From a checkpoint of a small transformer trained on Wikipedia.
Architecture: RMSNorm before each block, rotary positions, no biases in attention or MLP, untied embeddings.
Each number is 128 + 24 x the weight over its row's rms, rounded and kept within 0 to 255. Layers, rows and columns count from 0. The size above them is the row's rms in percent of the matrix's.

# layer 5 MLP up, 2048x384, rms 0.0959, rows 486-509, columns 288-383
size [ 92  98 101  99 100 104 100  94  96  98 107  97 102  92  91  91 105  97 101 103  96  94 108 101]
[[124 134 138 189 117 104 120 146 175 124 117 147 141 169  99 126 143 114 148 108 163 103 108 130 160 115 132 127 135 132  81 149 166  99 148 142 144 109 137 116 138 100  91 135 127 120  92 129 130 128 161  81 140 117 186 122 107 149 164 145 155 140 115 116 104 142 133 126 165  97 169 103  79 140 116 128 101 136 160  90 122  94  97 108 107 162 118 148  76 130 122 139 127 104 131  93]
 [112 128 125 107 146 122 135 143 142  98 156 161 103 142  95 152 131 105 103 120 155 107 162 119 170 164 168 155 142 143 149 121 122 129 127 113 112 154 148 137 153 184 134 141 170 125 123 190 128 128 131  84  95 124 114 131 127 103 105 125  99 173 114 151 117 156 100 119 109 151 113 137 130 159 123 108 135 147 153 130 122 169 147 133 140 122  93  99 106 134 129 146 163 158 132 105]
 [160  98 108 145 141 105 120 157 110 132 109 135 146  69 147 130 129 108 163 114  92 147 116 135 152 130 114 121 157  94 167 149  92 135 107 158 149 132 121 134 133 124 128 138  92 143 166 140 127 120 157 170 157 125 153 149  97 143 136 165 115 158 139 154 173 124 139 108 120  93  97 130 138 170 150 167 123 153 152 137 147 130  85 121 112 159 141 145 114 130 109  84 116 152 139 123]
 [106  98 111 165 120 164 143 141 101 149 151 120  97 171 108 142 123  91 157 128  83 125 126 125 109 137 107 106 136 140 136 106 132  96 119 107 133 133  64 108  97  96  84 145 118 120 118 131 138 142 115 130 149 147 140  86 135 144 129 135 160 103 159 110 124 111 122 135 122  85 138 146 121  90  99 166 118 129 126 158 157 112 145 134 114 137 112  77 104 181 138 141 148 149 101 170]
 [127 130 123 150  95 155 125 127 118 144 132  97 142 116 146 135 167 144 130 114 101 130 163 165 128 174 104 136 156 117  94 108 145 165 150 138 123 137 108 117 158 138 142 113 169 105 136  81 165  71 153 106 106 112 104 133  83 143 166 142 132 129 128 113 158 108 122 138  97 126 112 122 116 111 148 112 128 112 138 108 109  98 143 153  83 179 129 149 114 114 198 137 151 148 134  88]
 [110 148 134 101 114 109 163 138 146 152 144 117 156  97 116 123 122 191 139 116 106 141 124 125 149 119 176 101 153 124 150 147 120 102 162 150 139 108 139 142  75 133 167 138 181 145 126 116 101 146 112 141  98 115 144 146 107 114 133 133 141  94 146  58 119 149 124 113 117 108 130 133 132 152  95 120 130 108  85 137 177 178 122 148 106 124 121 118 105 108 137 169 147 140 149 111]
 [137 115  66 129 137 131 115 125  95 127 147 103 127 142 138 103 142 101 113 116 139  96 139  88 145 115 161 143 171 169 133 104 104 114 111 119 151 118 115 118 111 138 114 128  98  86 172 100 107 123  91 147 124 104 146 118 150  92  89  90 115 116  99 141  87 139 106 130  80 106 111 125 150 104 131  96 125 144 109 115 128 161 159 124 143 126 114 114 165 138 141 125 149  93 135  87]
 [126 122 129 169 133 130 140 160 145 100  96 154 142 142 117 130 121 138 151 145 111 153 161 133  89 144 162 143 153 134  94  88 175 126 169 108 138 135 124 123 157 146 178 153 113 154 149 177 142 178 126 120  90  78  93 163  99 122  97 137 124 157 126 129 131 108 141 167  68 116 116 126 119 118 104 133 160  95 177 119 104 141 156 143 138 120  93 142 169  85 110 116 124 132 148 144]
 [131  97 148 116 150 165 133 126 127 155 103 131  75 160 100 123 123 148 144 115  96 132  77 163 103  95 115 135  91 132 130 107 139 149 131 125 150 111 115 167 119 118 142  78 149 142 131  95 130 130 112 119 148 144 130 111 115  99 174 107 132 120 115 124 105 147 136 145  87 150 123 151 114  97 118 119 128 141 152 133 117 127 115 153  93 136 170 134 138 161 105 107 127 169 113 123]
 [119 113  94 131 103 156 121 106 188 151 148 132 152 136 119 117 118 123  98  78 130 118 164  90 136 123 144 141 129 120 187 114 139 138 119 146 132 121 125  94 148 127 154 135 113 115  90 183 144 150 150 121 148 174 174  97 116 141 160 135 122 145 149 169 110 135 106 145 125 110 105 127 140  81  92  97 177  89 167 133 124 183 117 100 164 112 147 117 140 131 125  99 168 144 105 132]
 [ 78 115 131 102 100 135 115 129 178  90 140 139 153 146 139 154  90 125 129 137 137 177 115 139 100 179 151 148  98 114 140 178  97 106 111 128  99 117 132 116 100 149 124 114 134 106 140 119 138  95 140 152 110 157  69 139 129 122 108 158 125 133  99 113 144  95 129 162 137 105 103 135 114 143 160 130 103 118 136 127 118 132  87  95 173 155 167 125 101 136 140 115  95 122 123 118]
 [110 141 130 128 144 130 135 115 141 128 115 143 116 119 133 145 150 143 148 147 120 148 153 169 124 155 131 149 149 139 142  93 141  91 157 111 138 157 119 117 116 125 153 144 120 129 117 112 129 172 103  57 135 121 158 131 114 144 113 112 130  53 117 110 168  99 146 129 134 110 140 107  47 114 172 152  93 114 146 129 171 144 111 155  77 121 113 153 149 142 153 150 112 145  91  98]
 [149 110 147 116 112 155 169  97 149 127 102 120  83 114 126 155  94 147 129 148 112 121 153 126 104 133 122 136 137 113 103 136 112 123 135 180 101 108 174 154 123  80 104 108 116 130 133 132 106 110 127 127  92 160 122 122 120 122 106 129 149 138 141 148 153 131 101 126 129  96 143 135 136 105 128  88 126 131 192  98 117 163 136  82 140 103 152 106 161 114 116 124 153 118  97 155]
 [ 92 119 129 154 177 119 120 139 111  92 168 130 152 116 130 120 119 130  98  78 145 136 121 110 137 100  80 162 150 101  95 134 123 128 118 121 112 128 160 150 133  93 118 154 143 159 130 157 153 125  73 152 128 161 132 135 133 153 119 126 132 156 182 123 126 146 127 115 115 126 149 158 139 135 102 154  72 113 112 115 125 103 135 135  83 100 159 104 133 137 149 162 117 115 124 129]
 [142 136  95 117 149 149 117 145 141 121 106 141 123 120 106 131 154 142 163 129 134 126 133 118 136 171 146 152 109 106 110 143 144 125 161 100 133 119 138 118 137 136 108 150 114  92 133 114 104 131 136 117 105 125 113 103 121 117 143  81  89 116 132 159 142 113 125 139 171 155 134 129 120 124 112 131 148 141 159 151  77 114 115 115 157  90 131 162 108 148 121 106 155 119 110 129]
 [144 102 152 118 152  86 109 131 117 138 107  98 128 117  89 140 105 125  85 164 133 104 137  84 117 111 155  97 167 130 162 176  77 166 118 129 115 150 158 138 124 136 140 143 112 136 108 126 172 133 110 120 119 102 142  87 113 140 114 139 116  99 128 106 156 150 129 128 132 137 139 143 100 118 152 121 141 121 141 105 180 143 142  61 147 166 130 210 120 108 105 133  91  80 109 128]
 [ 75 154  90 156 130 128 157  93  83 119 131  88 161 134 101  79 124 124 102 105 134 123 119 120 125 128 121 129 109  85 152 140 140 117 139 106  98  98 131 111 168 145 127 132 163 143 128 175 123 160 128 133 183 102 144  89 150 161  98 142 128 116 138 106 127 118 181 169 165 133 129 120 167 149 138 153 158 113 127 121 132 140 143 112 183 107 100 132  97 183 104 115 166 136  94 160]
 [135 113 129 138 158 160 150 165 115 125 104 131 137 133 133 149 124 125 157 129 127 116 106 147 124 141 130 135 100 160  83 151 134 111 157 118 116 120 107 177  91 162 110 149  87 177 107 115  86  98 180 135 136 102 148 120 119 189 136 160 156 138 175 172 142 123 146  81 115 124 155 156 157 108 126 154 146 168 124 152 100 125 139 130 117  96 180 116 117 116  95 134 147  79  97 141]
 [169 112 118 146 121 131 118 102  94 132 159 100 158 121 144 119 147 137 167 132 147 161 130  51 122 134 130 119 153 122 182 129 169  96 109 108 148 149 104 116 152 147 143 127 120 145 111 103  92 124 158 126 155 176  86 116 144 112  95 115 139 133 145 119 157 107 173 176 134 177 134  99 116 151 187 151 130 130 123 144  99  84 138 178 118  72 145  71 136 129 127 131 160 111 108 162]
 [131 114 119 154 125 121  96 147  99 123 124 143 140 145 150 127  94 111 121 128 131 130 122  94  98 128 121 156 166 124 134 130  98 150 130 103  96 126 104 111  71 128  96 117  97 129 137 125 128 105 120 127 140 153 124 183 158 117 141 134 137 130 159 113 119 136 160 121  92 153 150 162  90  82 151 166 111  75 130 113 104 106 162  75 120 161 167 149 131 115 115 107 133 125 145 117]
 [107  67 122 151  83 110 137 165 150 156 146 119 153  89 171 124 113  98 125 114 148 180 162 175 108 101 124 112 136 160  96 105 153 171 160 123 158 114 119  98 105 157 112 138 150 187 108 107 135 120 178 103 120  76 114 133  83 112 115 105 120 150 127 141 148 141 145 147 102 106 114 115 168 124 124 132  81 137 135 107 176 159  96 165 141  92  98 139 101 106 123 106 134  90 120  79]
 [134 108 134 131 170 120 113 135 148 148 144 135 131 173 133 135 144 125 129 148  91 105 112  85 139 103 119 137 157  94 125  91  85 141 138 140 139 112 120 127 148 122 157 102 158 112 150 146 117 114 114 139  80 142 111 143 196 121 141 115 134 150 144 108 167 123 147 110 115 134 118 142 141 110 135 125 181 108 147 142  88 128 112  85 138 144 106 110 156  66 125 125  93 138 145 103]
 [163 106 126 127 153  86 116 119 149 142 130 178  98 115 117 163 148 103 141 126 117 117 111 137 146 126 112 148 136 138 132 122  85 136 153 126 127 100 111 120 111  90 149 115 143 126  65 162  90  96 110 111  87 153 151 162 117  81 141 142 170 157 146 137 123 146 123 136 159 140 137 100 141 122 174 107 119 107 181 140  79 176 129 125 170  95 135  96  97 130 128 113 142 159 147 127]
 [141 119 127 152  97 109 141 156 123 100 130 138 111 138 140 133 151 122 181 132 135 106 104 118 124 139 140 151  81 151 112 161 154 112 134 141 155 130 171  94  91 124 164  99 111 164 136 109 109 127 138  94 136 131 120 133 137  67 126 122 155 114 110 131 166 159 122 136 109 154 106 144 125 107  97 133  85 163 116  89 121 111 130 169  97 151 119 131 106 175 123 160 128 117 161 100]]
# layer 5 MLP down (transposed), 2048x384, rms 0.0913, rows 486-509, columns 288-383
size [ 90 100  98  99 100 102 100  99 105  97 103  96 101  97  96  93 100 103 100 105  96  96 101 100]
[[169 146  82 164 103 120 130  85 137 141 116 160 166 137 170  95 103 116 123 124 154 142 122 128 169 115 145 125 132 147  85 143 134  94 150 116 140 157  96  97 144 151 120 106 139 109 104 172 122  96 137 117 133 159 147 137 127 134 138 168 186 134 151 118 102 180 142 112 150 137 134 117 133 113 134  86  75  93 150 116 134 130 114 164  85 124 166 117 156 110  89 143 100 111 101  96]
 [125 148 123 135 117 130 124  88 151 166  60 127 113 143 130  95 148 148 107 127 123 136 109 132 164 130 124  74 140 135 131 109 113 143 161 111 129 140  98 140 166  76 140 138 149 106 154 142 144 146 113 131 111 114  93 115 134  95 135  92  84 133 118  93 120 149 123 115 137 119  77 127 117 128 121  85 108 137  89  90 126 129 123 132 123 119 150 155 105  90 115 106 128  82 106 127]
 [112 142 122 133 170 148 143 129 145  96 131 127  90 142 118 127 139 157 145 144 123 160 145 161 153 165 127 111 131 142 198 104 102 108  93 105 135 118 131 108 131 138 127  85 129 158 117 120 166 163  73 134 127 155 141 131 143 139 154  93 128 134 123 122  80 115 120 128 157 148 122 113 112 148 113 163 110 103 139 129 133  91  88 104 123 130 135 128 109 122 128 132 158 132 124 126]
 [ 87 110 144 131 145 154 146 139 132  86  89  96 104 163 103 151 123 129  76 174 114 164  59 114 158 107 100 153 126 116 119  77 136 124 125 141 143 126 154 142 142 148 129 112 165 142 187 137 171  99 142 148 131 122 123 137 115 151 103 150  94 105 146 152  78 131 155 137 144 135 103 119 138 179 106 109 159 127  90 115 159 145 109 130 122 125 125 123 165 110 110 153  90  86 145  64]
 [132 159 147 178  65 136  86 116 154  94 133 145 101 150 118 126  67 125 123 143 170 189  96 141  99 133 150 123 113 120 139 133 144 112 150 131 104 113 135 124  88 140 138 120 125 137  77 146 131 123 112 131 122  88 158 121 145  88 106 105 115 159 173 127 138  92  90 122 142 138  83 134 102 147  80 111  95 163 127 108 124 145 114 123 147 128 138 143 121 115 139 130 124 130 156 117]
 [120 143 142 101 123  90 166 124 144 131 137 145 142 118 158 151 121 135 101 119 133  83 107 169 110 118 108 164 146 130  80 113  64 136 141 136 131 128 124 148 132 118 172  90 105 119 141 133 140 101 110 132 140 151 119 107 164 142 102 131 126 120 103 109 104 134 128 153 143 188 124 155  86 144 116  88 151 122 182 109  99 109  93  80 135  82 148 126 122 152 107 148 127 138 113 113]
 [139 131 131 144 109 127 162 149 131 147 140 104 110 126 169 136 103 120 142 128 128 104 131 101 107 132 111  69 115 153 113 127 121 126 113 127 105 132 147 110 139  88 135 101 119  93 128 120 142 122 103 117  82 112 150 138 110 109 185 131 112 151 156 118  95 137  94 113 134 113 115 150 134 158 128 143 166 105 119 143 162 125 106 132 135 143 119 142 119 122 134 105 152 155 131 112]
 [123  92 109  94 125  84  97 113 120 115 141 126 136 121 142 127 119 122 108 143 135 133 213 107 176  99 155 124 116  98 133 109 159 166 157 154 127 119 132 145 120 113 105 125 114 121 169 122 108 116 130 125  96 111 162 108 151 102 124 115 157 126  86 130 155 159  83 125 183 105 115 120 129 119 120  65 155 145 106 145 124 150 131 108 112  94 115 117 170 156 112 157 123 106 119 159]
 [134 149 149 124  82 124 110 113 165 125 120 131 153 132 147 131  76  93 111 116 100 167 176 126 132 170  81 100 109 109 135 100 151 151 107 114  97 134 147  90 143  92 101 110 126 183 138 117 127 136 161 159 114 134 143 147 143 116 112 140 139 114 117 109 120 114 153  96 123 117 145 121 196 135 147 130 106 151 148 119 143  91  98 174 167 134 119 141  59 127  98 113 126 123 153 177]
 [149 155  84 151 107 119 175 107 123 133 164 140 103 121 135 141 137 133 139 164 129 123 143  99 104 117 119 103 172 120 104  94 153 130 159 135  99 113 107 135 163 137  97 102 176 107 133 113 112 146 107 138 119 110 151  87 131 143 140  97 158 119 147  86 139 147 111  93  94 138 159 112 111 104 108 118 127 172 150 139 117 101 115 133 108 164 123 133 144 152 115 143 123  84 107 130]
 [ 84 127 116  86  93  90 125 113 108 146 107 140 145 224 129 111 135 130 129 119 114 132  86 103 138 142 163 110  77 100 152 134 130 162 102  98 117 147 112 162 133 118 116 135 118  91  91 130 167 111 184 134 143 115 118 143 146 173 145 129 112 117 138 109 163 125 188 113 137  78 139 142 115 131 155 131 124 124 159 125 153 124 105 151 118 100  88 116 132 133 103 115 137 142 110  79]
 [ 69 156 141 107 186 115 101 114 158 125 142 134 157  85 165  87 159 129 135 172 124  98  94 143 105 101 145 127 106 113 127 102 172 111 121 135 112 111 127 100  93 127 159 139 151  99 110 121 138 152 149 128 103 152  97 143  87 148 132 114 140 101 129 123 122 186 134 118  86 127 120 143 175  86 105 114 140 118 134 161 107 153 159  80 150 111 156 135 121  87 159 107 122 130  99 107]
 [142 134 172 122 187 156 136 122 139 122 166 164 145 129  92 176 165  87 117 107 134 123 113 150 130 117 132 114 165 109 101 135 112  97 181 102 114 145 149 112 131 106  84 135 108 126 106 102 147 131 153 103 151 130 115 120 165  83 125  98  86 123 128 145 128 138 132 141 162 148 118 120 113 149 122 119  84 106 108 129 134 123 126 159 146 119 115 148 115  91 100 123 115 119 145 140]
 [144 121 146 136 103 123 153 109 146 123 110 150 188 107 138 158 129  94 129 117 111 183 122 143 109 137 147  69 154 158 124 160 139  79 122 106 114 127 123 171 123  90 117 130 127 137 117 154 131 136 151 168 132 152 118 102 159 153 140 137 144 155 117 122 170 147 115 136  98 156 123 151 139 139 119 115  94 129  94 128 110 104 125 188 147 152 155 129 115 174 152 139  90  94 123 156]
 [130 129 155 128 114 155 139 169 119 149 136 133 133 151  74 130 136 135 126 129 131 146 132 174 147 157 132 132 116 144 110 101 126 138 192  83  96 129 114 147 139 118 132 111 142 108 140  77 112 167 123  79 114 192 126 122 148 121 142 104 127 129 124 114 129 127 105 140 127 132 130 136 175 127 133 103 153 128 139 184 133 110 112 110 169 144  73 114 167 105 107 152 141 124 146 151]
 [144 119 131 160  80 139 143 116 129 155 109 121 119 128  92 137 122 190 173 123 134 143 152 116 157  85 105 135 136 139 117 141 168 110 128 118 144 139 149 130 174  78 110  90 138 133 173 124 143 132 125 130  74 106 153 211 127 101 146 139 131 106 102  92 128 114 124 153 121  89 153 123 123 121 136  83 115 100 137 119 152 105 141 141 123 123 121 153 147 114 195 170 128 170 124 110]
 [117  98 124 140 122 103 159 118 139 143 151 121 120 114 156 125  67 129 123 167 153 119 131  93  88  89 160 157 157 126 143  90 149 160  94 155  96 124 159 155 125 131  86 142 118 151 131 147 135 134 108 130 105 160 143 163 131  76 151 149 118 109 143 113 144 111 137 112 126 135 163 139 115 158 118  99 135 128 143 151 170 112 127 147 118  70 147  86 115 140 140 104  85 127 135 131]
 [144 162 105 129 218 142 130 158 153 144 121 147 145 119 160 119 144  82 127 140 102  80 102 176  89 148 106 132 113 110 118 134 109 153 159 120 160  92 122 137 126 120 140 108 145 117 138  69 135 172  91 108 120 125 126  88  89 119 124 126  81 129 187 158 120 121 130 133 118 126 125 121 129  66 109 126 136 142 135 153 147 128 139 111 116 124  92 134 146 128 115 128 128 156 123 105]
 [104 128  97 187 176 111 165 147 132 161 152 166 121 109 140 101 126 143 133 128 138 150 161 151 161 143 111 108  97 120 161 113 127 165 107 127 127 105 142 130  90 104 145 151  95 166 110 150 134 114 116  98 120 127  92 135 101 122 110 132 145 165 121 134  96 145 111 108 129  92 131 119 149  85 129 135 131 101 140 127 144 121 130  90 134 109 124 124  98  91 112 117 136 112 135 110]
 [102 130 122 153 133 108 108 143 123 103 136 157 156 154 152 112 148 158 147  85 109 111 117 104 110 132  82 168 127 134 123 113 177 126  76  63 138 137 151 171 104 141 127 124 104 112 117 129 112  79 116 178 131 152 113 120 136  87 125 121 138 109 146 130 131  95 136 174 149 153 118 101 115 156 128 117 136  68  77 143 158  83 138 143 132 148 113 151 128 114 122 121 114  95 126 147]
 [148 128 161 146 128 138 124 114 115 123 143 131 104 139 115 122 134 134 110 165 139 124 124 161  66 108 104 130 106 143 130 174  83 123 126 126 133  87 141  98 135 123 134  78 134  72 115 139  86 142 127 125 159 149 122 102 105 157 121 188 110 108 135 133 129 153  98 126 164 165 148 143 118 118 144 133 142  76 146 121 132 114 156 144 129  84 139 123 114  93 193 117 127 136 113 151]
 [151 141 152 147 152 138 126  97 142 110 153 179 126 110 119 188  85 122 159 175  87  99 123  63 146 131 122 111 136 134 138 149 137 150 154 134  86 128 114 141 150 112 125 153 115 105 145  87 108 142 186 122 122 192 109 138 113 117 114 126 100 110  94 111 130 134 149 122 150 112 111 113 126 152 184 139 114 112 201 145  80 112 138 110 133 143  79 148 115 146 120  92  92 152 144 141]
 [101 107  96 128 141 141 121 120  94 147  99 166  99 150 110 140 113 122 157 133 141  79 152 160 106 153 104 141 183 102 132 136  87 104 152 146 122 116 153 145 133 129 134 149 128 146 116 123 132 114 164  97  94 114 153 142 128 123 170 134 151 130 105  63 104 182 140 127 111 125 170  92 163 120 117 126 126 139 109 144 120 121 114 175 124 115 118  93 143 143  89 170 142 103 112  99]
 [133  92 146 124 138 107  95 101 158 100 117  99 112 150 105 128 129 157 115 149  91 173  93 157 155 111 168  90 135 144 122 112 140  97 110 102 102 143 159 133 168 152 179 114  99 102 111 112 124 157  91 134 159 106 147 141 132 147 114 144 131 106 104 111 108 139 118 133 134 156 106 139 169 103 113 143 103 108 148 121  75 126  96  90 126 152 137 135 114  98 179 117 163 139 146 115]]
# layer 5 MLP gate, 2048x384, rms 0.0973, rows 487-510, columns 288-383
size [ 95  98  98  99 100 101  96 102  92 109  95  99  92  92  92 105 100  97 108  96  90 100  96 106]
[[143 165 103 135 142 130 122 105 104 180 108 149 140  96 162 150  92 157 133 118  89 105 122 151 131 108 104 129 140 114 149 136 125 162 154 175 131 130 144 133 116 145 139  78 129 137 116  99 115 112 141 146 163 132 147 112 123 151 102 128 115 138 124 126 125 140 153 138 158 148 125 114 146 109  59 166 101 109 117 107 142  99 128 133  95 118 119 113 116 127 133 118 113 138 146 126]
 [116  83 120 193 132 136 105 123 113  97 125 121 162 118 126 127 111 111 146 102 134 105 144 119 129 100 129 109 101 106 168 141 112 129 121 120 145 172 105  94 113 130 177 138 127 116 142 113 108 101 131 155 129 117 129 104 149 144 164 132 106 100 132 130 145  93 102 123 103 119 134 112  90 110 118 140 132 167 138  76 125  87 134  89 113  97 180 154 105 137  92 125 113 142 140 127]
 [ 85  89 146 136  99  96 143 128 106 147  80 147 151 138 120 111 144 127 127 151 144 103 135 106  98 114 105 138 158 118 119 109 100 113 139 139  81 193  88 148 105 137 117  82 115 111 110 124  81 123 117  94 127 129 141 138 136 109 110  98 146 132 140 116 147 121 104 171 109 117 170 151 117 124 112 137 117 131 143 126 131  97 138 146 133  59 127 150 132 153 135 154 147 123 120 125]
 [106 126 147 165  94 120 104  95 143 120 162 181 128  70 144 139 145 145  94  91 127 108 128 114 146 112 132 110 153 134 114 154 174 135 149 134 110 119 131 114 162 126 152 140 135 113 131 110 155 141  74 120 101  77 114 162 122 143 128  79 142 122 113 111 112 119 147 126 126 148 147 110 151  99 133  60 133 102 141 109 101 121 170 138 133 119 122 135  93 143 165 136 141 117 168 122]
 [115  87 104 162 130 123 114 126 157 112 111 137  80 163 120 142 145 121 112 147 108 122 123 146 116 133 141  68 142 102 114 144 111  95 121 116 120 116 134 138 165 141 125 121 112 157 126 106 158 125 124 153  96 112 130  73  92 142 114 113 118 145  74 117 129 103  92 139 153  99 137 115 132 111  93 135  79 128 110  97 130 168 125 117 150 148 141 145 136 111 130 167 148 154 176 124]
 [156 121 111 122  98 132 103 147  91 120 163 113 144 129 133 115  99 121 116 133  98  93 145 189 121 141 168 130 172 118 142 133 129 112 127 187 108 156 200 131 185 133 121 182 148 199  71 126 130  97 149 114 154 123  97 111 149  88 103 136 147 134 122  90  89  99 135 145 128 139  95 109  75 106 110 130  96 139 100 114 119  96  96 116 154 129 138 105 150  93 131 153 126 144 158 110]
 [104 115 137  56 137 108 105 131 120 152 168  77 110 119 141 142 173 137 151 108 140 129  96 128 135 124  94 116 122 124 118 183 127 119 109 129 167 134 119  89 126 179  76 135 161 127 148 109 108 110 112 129 123 127 102 120 144 138 181  91 104 102 114 155 128 140 128 150 122 160 154 144 129 133 132  89  78 155  99 105 167 119 116 100 164 115 157 157 156 147 147 153  86 157 122 138]
 [ 95 137 111 147 138  96 136 148 177 111 159  71 154  85 115 135 124 150  70  99 149 118 119 116 106 142 139 109 122 128 103 106 140 135 114 126 144 151 129 119 171 127 123 153  98 136 152 138 143 118 137 150 132 105  99 139  88 201 128 184 108 150 111 132 147 140  87 181 154 115 175 108 124 127 140 148  81 135 120 149 146 128 133 140 136 170 119 111  91 123 187 126  99 146 137 160]
 [127 126 142 134 146  92 132 151 121 127  76 128 120 128 124 119 111 150 142 169 164 122 107 152 108 141 120 128 112 116  53 142 165 152 127 117 140 120 136 118 104 151 108 101 123 128 151 107 163 117 133 136 147 110  59 127 145 131 120 152 148 108 109 108 133 114 133 118 140 153 149  99 139 143 148 143 126 163 128 148 128  73  93 136 152 145 126  98 137 120 130 133  83 141 135 126]
 [116 157 109  93 146 155 149 126 146  99 130 130 101 140 140 126 121  88 122 123 138 129 146 164 116 163 179 152 147  98 172  80  98 123 144 117  93 127 109 124  77 107 117 116 109 134 137  86 165  72 143 184 140 118  88 119  87 135 195  97 127  97  81 139  81 129 183 167 144 139 160 135 135 104 143 171 135 140 114 151 163 118 131 113 124 147 138  90 121 107 145 100 128 142 123 151]
 [114 150 107 135 131  94 110 122 130 145 140 140 118  96  83  71 151 101  94 113 141 130 160 195  68 164 141 190 149 119  95  98  86 114 140 134 121 140 142 127 133 126 131 142 119 111 106  75 159 132 146  89 113 129 137 170 137 146 103 127 124 115  97 114  89 110 119 132 122 139 169 145  89 139  97 108 104 119  97 126 148 115 145  94 132 175 148  98 173 110 166 122 120  84 107 124]
 [ 99 169 113 133 168 119  82 116 142 143  79 128 113 156 122 110 116 138 152 162 115 145 119 109 142 124 148 134 103 122 158  95 138 132 118 154 170 136 105  93 119 128 109 137 128 133 122 125 131 100 126 147 145 125 124 136  95 155  98 181 107 119 170 145 131 121 106 144  99 170 114 133 112 132 161 156 160 128  67  92 116 160 129 113 142 119 128 148 137 153 143 151 132 148 129 127]
 [ 96 112 143 144 146 171 126 134 114  91 118 108 147 140 122 115 115 164 103 117 166 100 115 134 180 114 111 172 148 103 135 113 129 101 137 131 105 100 131 149  95  99  94 175 112 112  90  98 113 160  61 113 132 166 116 110 109 154 112 139 114 141 164 126 112 127 114 105 123 117 214 149 156 148 102 171  94 135  97 124 119  99 141 119 126 110 111 103 113 144 149 146 129 137 112 102]
 [ 98 116 161 146 146 100 102 104 127 138 147 115 147 158 103 154 102 162 102 155 118 123 142 143 124 164 157 147 171 172 125 167 122  78 124  96 119  92 122 146 143 123 135 118 115 159 130 129 146 117 133 142 143 128 123 105 129 160 130 143 142 163 106 112  82 122 127 140  84  80  38 133 162 145  97 131 106 125  95  99 159 147 141 133 127 143 102 126 158 158 146 128  88 121 113 126]
 [129 120 144 112 175 122 110 124 154 126  99 147  97 130  98 127 129 124  96 130 153 131 131  93 128 125 126 134 146 136 161 150 124 182 136 119 143 128 129 182 180 107 139 116 113 118 125 146 161 140 167 143 117 127 165 141 144 124 103 114 136 156 161 124 110 149 125 134 105 127 170 111  94 109 165  99 162 142 112 126 181 139 137 128 159 133 177 126 121 119  92  85  98 138  67 134]
 [136 108  99 138 105  81 149 149 123 127 122 107 105 118  82 118 129 168 139 133 139 103  82 141 119 127  95 138 135 136 132 101 160 143 141  97 118 136 160 163 130 160 126 140 130 151 120 115 132  94 127 129 126 105  88 124 123 113 149  82 126 133  80 127 125 135  70 125 117  96 142 119 144 188 128  98 117 114 119 115 141 128 118 102 129  92  94 100 144 129 181 125 117 112 135 141]
 [140 162 122 112 155 115  80  86 117 126  93  97 118 134 175 173 173 102 112 132 103 121  87 132 112 131 142 133 142 132 137  84 141 131 105  92 145 140 140 114 119 115 161 139 129 104 120 141 121 129 159 116  96 170 131 125 139 106 142 123  96 169  96 157 130 122 134 143 137 136 122  61 115 142 107 131 150 135 149 161 134 124 159 138 164 103 149 124 141  88 162 141 143 141 129 109]
 [ 97 181 107 124 182 152 104 138 125 130 144 113 100  80 117 107 149 125 125 107 127 106 154 143 108 139 175  91 154 132 194 123 136 142 144 216 132 152 126 112 168 158 163  88  91  82 120 158  74 128 167 141 129 159 120 154 138 120 132 137 154 143 118 169 153 111  88 100 115 112 103 140 133 135 134 108 129  72 151 111 132 135  86 118 149 172 100 147  97 131  88 122 135 127 142  93]
 [141 106 168 171 136 124 110 131  87 147 121 157 126 144 163 121 121 154 155 165 126 132  92 149 140 109 106 135 117 118 101 151  87 129 108 134 103 117 134 115 119 116 119 119  98 138 117 139  85 160 161 118 129 128 125 150 128 129 154 105 122 131 146 128 138 138 160 162  91 106 194 160 100 121 158 119  92 113 122 109 134  95 146  83 120 151 156 113 139 136 122 148 119  77 150 143]
 [145 142 102 122 121 114 170 130  94  94 107 154  86 109 137 100 115 124 120 139 133 116 140 124  80 129 133 160 117  93 102  87 120 142 111 103 145 124 114 122 136 111 121 110 124 117 145 131 123 128 167 136 160 144 108  95 101 131 134 161 116 103 118  94 118 168 182 116 123 174 161 153 152  90 160 125 143 106 111 179 126 102 131 119  95 168 106 136 136 131 115 144 135 103 181 147]
 [136 117 118  94 164 152 142 118 152 104 196 117 125 142 125 139 127 135 128 175 129 111 133 163 141  92 135 139 164 122 137 141 109 128 160 105 137 119 105 130 153 143 147 121 127 145 164 157 119 153 112 133 102 148 137 111 140 144 152 118 173  95 119 134 132 130 132 133 139 135 160 106 111  93 166  85 148 136 101 131 115 138 130 133 134 142 129 105 128  25 116 130  82 150 145  97]
 [126 104 118 103 116 142 134  99 129  86 118 116  84 146 130 113  89 108 146 115 138 118 131 124 128 148 123 138 123 103 128 121 114 107 144 109  95 159 171  96 103 104 121 149 140 166 137 128 169  93 131 126 146  85 100 128 101 161  98 139 168 124 156 115 108 156 119 145 106 143 100 103 177 148 157 120 131 143 134 103 135 152 188 108 147 132  96 106 112 151 107 162 159 133 134 123]
 [167 124 147 141 124 136 126 142 139 113 102 133 106 123 138 109 103 117 159 143 110 112 157 154 121 106 157 162 144 140 127 129 137 100 105 101 129 142 139 115 122 130 162  67 165 124 104  92 121 115 104 124 145 146 107 127  70 110 127 144 148 137 116 125 114 133 114 136 150 134 150 139 128 105 106 116 103 142 151  89 104 122 123  94  63 183 124  77 134 151 157 152 118 113 124 111]
 [111 157 115 146 156 100 118 131 115 128  73 151 168 115 135  89 203 122 152 101 110  90 100  92 136 143 142 117  87 124  96  96 123 133 149 111 106  97 107 161 146 150 100 138 142  99 139 124  95 141 147 150 130 131 116 141 152  83 104  83 174 146 147 112 113 165 108 109 107  98 129 140 112 160  81 163 106 112 152 140 121 121 134 150  89 142 134 150  90 149 158 136 152 121 149 117]]